config.yaml
n_layer: 8
d_model: 384
n_head: 6
n_kv_head: 6
head_dim: 64
d_mlp: 1536
vocab_size: 32000
activation: "tanh_gelu"
norm: "layernorm"
norm_place: "pre"
norm_eps: 1e-05
positions: "learned"
qk_norm: false
attn_scale: 0.125
bias: "all"
tie_embeddings: true
parallel_block: false
init: "normal"
init_std_qkv: 0.0248
init_std_o: 0.0062
init_std_up: 0.0248
init_std_down: 0.0062
optimizer: "adamw"
lr: 0.00105
beta1: 0.9
beta2: 0.99
weight_decay: 0.13
lr_head: 0.00464
grad_clip: 2.0
warmup_steps: 597
schedule: "wsd"
decay_fraction: 0.815
decay_shape: "linear"
final_lr_fraction: 0.0
batch_tokens: 65536
seq_len: 256
doc_mask: true
train_tokens: 474500000
steps: 7241
dataset: "wikipedia_en"
Each number is 500 + 25 x the weight over its row's rms, rounded and kept within 0 to 999. Layers, rows and columns count from 0. Numbers have three digits each. The size before them is the row's rms in percent of the matrix's.

# up: layer 2 MLP up, 1536x384, rms 0.0542, rows 192-211, columns 128-191
# down: layer 2 MLP down (transposed), 1536x384, rms 0.0418, rows 192-211, columns 128-191
up192 111:505488474472519512500509509461514500521511523482486494532492475466469538488498511498505506506464512515475471535481468498463512526491503520478525493476477512563542550506514507477533505532514465
down192 113:527487504474493522490498543489488515497484523508490521470499525501488512521536502528472503488497569524496519499549483505522496468469516488500486527467478517529457501480491498528515506507485533
up193 098:451463551492510490486465495524508511506502515503492502518486499533484510468512526502446479489477489475484487506485498500499497544494504534533484475485479476531530491474485497478503513552479508
down193 101:488500492489527523490482496464512504514525514518486487523543500549486456526500482459560527465498478539512518518567497500544508442470497497458479526493541512496495500520462499530524490500533466
up194 102:505496510487492491491531489459489508491494491512496504548508508517445530503559516506457481516497484531511459494450500511494506511504503538506480520514494509577483521494531488485485547538506517
down194 104:480466521485479491481485508491485545485487541510487479543523523509519457518508540508505489493534497524490469463479487565535534462541495494488507530489478489458459493498472501543486451451493470
up195 116:506453536463516472482500454513505486512547499507459530490534521507447484513483474519471497534455506475465491527489502472492500515476475556502500494515446491512514524487488475502484501532543490
down195 125:523473509508488485475533488505507541506567482533435490487516484485483447505443464479509481535514553518559523518505453487520529534507508532459498501471497456477515515491482473525446514508495508
up196 117:513472486423490489462518487496530498543496503487497541539517526518477515504536511465454491497492513509442509499512489480526482548494459524512470479527456504472493561506509459467511499533520448
down196 129:501463504455525510496505502484483529462503448515533494468532506525477464542554460513451449469505528512519521469477476509560532495487514519506515510474473520485494525503495536505498444470534529
up197 112:478546494505472518495483521458517490513497508485477496454472523479473483484525524457463504489454527485549510526478458442504526513547527499527468507498491535500501534548485483433474471519500482
down197 108:517524518484500510471525481502480487467511496505502485523491488502512525507479505538524531509482485527512496522503541509460479456519509484485515528493539494491443477485501476497518533492492496
up198 098:448537523497497507504506512489495447523519535495527501488516514507461493446540494517486520504494476456501487480491488453500547556491477501554471520523495481508484488490513470510505532511545482
down198 103:480470516524522475499466469512542478510518521475548504457527500501522447514515550482499490521486507522499523496510478472472538515474519513559455497519524539491494487471475484507489510475509481
up199 107:499499487483495505471466454511484516495481493462547521501491500558493540509510442484487481483496495479473503440506532540496510502501499490525469476502493479496437503486449509524494512534480485
down199 099:486518529485467493509500541475484490508511500511454482494502517467512456495451531513469495491515514487512516478514475498559486472515489526498514515538516504550505470513527482490496472510481512
up200 102:526527466463467536477512482521470456510546517473496530496480505494469493487509462508501540517504487465523453509493497467544504503482535474527501521484472532516476499471456518482508488542508484
down200 094:543516513502505496491512493538490479499549547506528489480513491528486503478520490504501477511545503492486471493504506488484505485525501506506523521504497485507515491512489467515481484501541507
up201 105:531493533474503448475509478501480498511537482489492487527501516525462521497516522515467491462477475529492467487484491521499512487514484533522550469539495542553507500535520486478519568548521509
down201 110:479520548499485494482478492461517532499510503503519458559534493478523474498527527512483490491550476513414506488513445488489499484475517500515499551481507489508543536471522518481496491511492506
up202 091:511469519495453509501529440480505488495498519497543521524484470541483499525497533524453475533517483536458496530485537507533488514532444531497548496481493492510498499528496462498551529562504494
down202 088:491553489491524456517490496502494510510540470486521530483509458497503488521536485487498484548496475493494493476502505547531524497498486497549500446501482479520479446504497502498459510508473517
up203 108:506516470488500496459512481505448508490525525515542532528476510539512523479496479507504512491486445499500512491498507491498511509504452494503500508511446468518490500462463475524489502502496495
down203 102:469497492571508535501481513493523503496494496511486517479496538499512557460500507443489525520483548500496529534486486548454506496502521502488518486486526512497505468505494515508498531427467487
up204 108:503482516457469512450455514483521487464513517463492518533531498539459517512526519507498505495480483489483505443498513487462531527497485554527518507471471527504516504457518529487521491486491469
down204 099:446477456508496460539486526446493504462530487512518519522509477478533499472512502524510462505547510446459514490467544477520533505456503547505497503497449519511498528483515522507442449496494491
up205 115:479492477483505476512454550495489450519507490505444489499505512478506512447510510463481504507452477498457466494445532499536500492546512504516484509534475492478531529532454512484495495518477472
down205 105:484468541518518510477486503519468530498503494496521459485514493481460514498509506508482465538500524472464522535510473572488497529494495515510537474474474479516502466482544511491528538531467494
up206 102:516463533493489479503503498514479523549485499510481488514509506514500510466523500502424495496513483492473496482532490518528523524483486493508504486534508477534496493466524510511518556527509494
down206 100:485500536467483526484430494450508509467484539478544516523549522517488481505531549447507540495496511511462508505533474471547470468495467556481499506489530459516509501511508518533459520520510501
up207 118:504464434462459492452491489515457503504496513474495519487497514520457498481534479499495492527480478445470474495479499521549522497515489500487538512539477485526484520485484486470467512543511451
down207 124:458480484514523481523494468495540477495498555466511555512500476523483464458500466463512472478467510507512489523533512518510519507472509487530484484494495513488518482523475488507508545508485474
up208 101:502487512474543458526442510488486501519496518466480497455526542520557482481486514506504479483422509491486463499510531476510511491483490499515491537514449488553464535549490512462507500547489524
down208 100:503490495489488518487492500456482515517534495431485484503482504492501464438489524492498495488517471567556492512504522494507521493467456493522458501532492484553487489512463537513504487497535489
up209 094:510490466471422519453499479491508469488496532497486499498495517551538503522538490495498504575490436545532499520487481489524501506511506485500521528470506508491483540520518500508479495485497464
down209 100:496485517571511510468465463532487475468534499503475508504512475514526511540530494557520482501480500520481517494522474468468514510527478526469522483475528497461512474470485487478479493474505482
up210 096:473526494504519494518509510511498532487486470485516494475504513487525507452510542520498468499455449479469479540452510482462503490522470470510502537502477471487507507485501518491492492545508472
down210 106:498478505496476546512525469531487511511549521516455458495553493478411494496497504478496464486519514457527508497489536470499483519516533509504497491456529540516496496482490524526469517452515533
up211 104:512486451470500532503483475470531479464506514475500498505517481457525503504510500457492471498461493477530482434472501491504539518481466447508501515439447544508522515506464486470488501524465449
down211 099:498496513501487503479508503549529505450510501467454543502500491431575517525495515493527543482524502508532486449461528502466532467509514521514457477485489519496502472494551489550457494500491508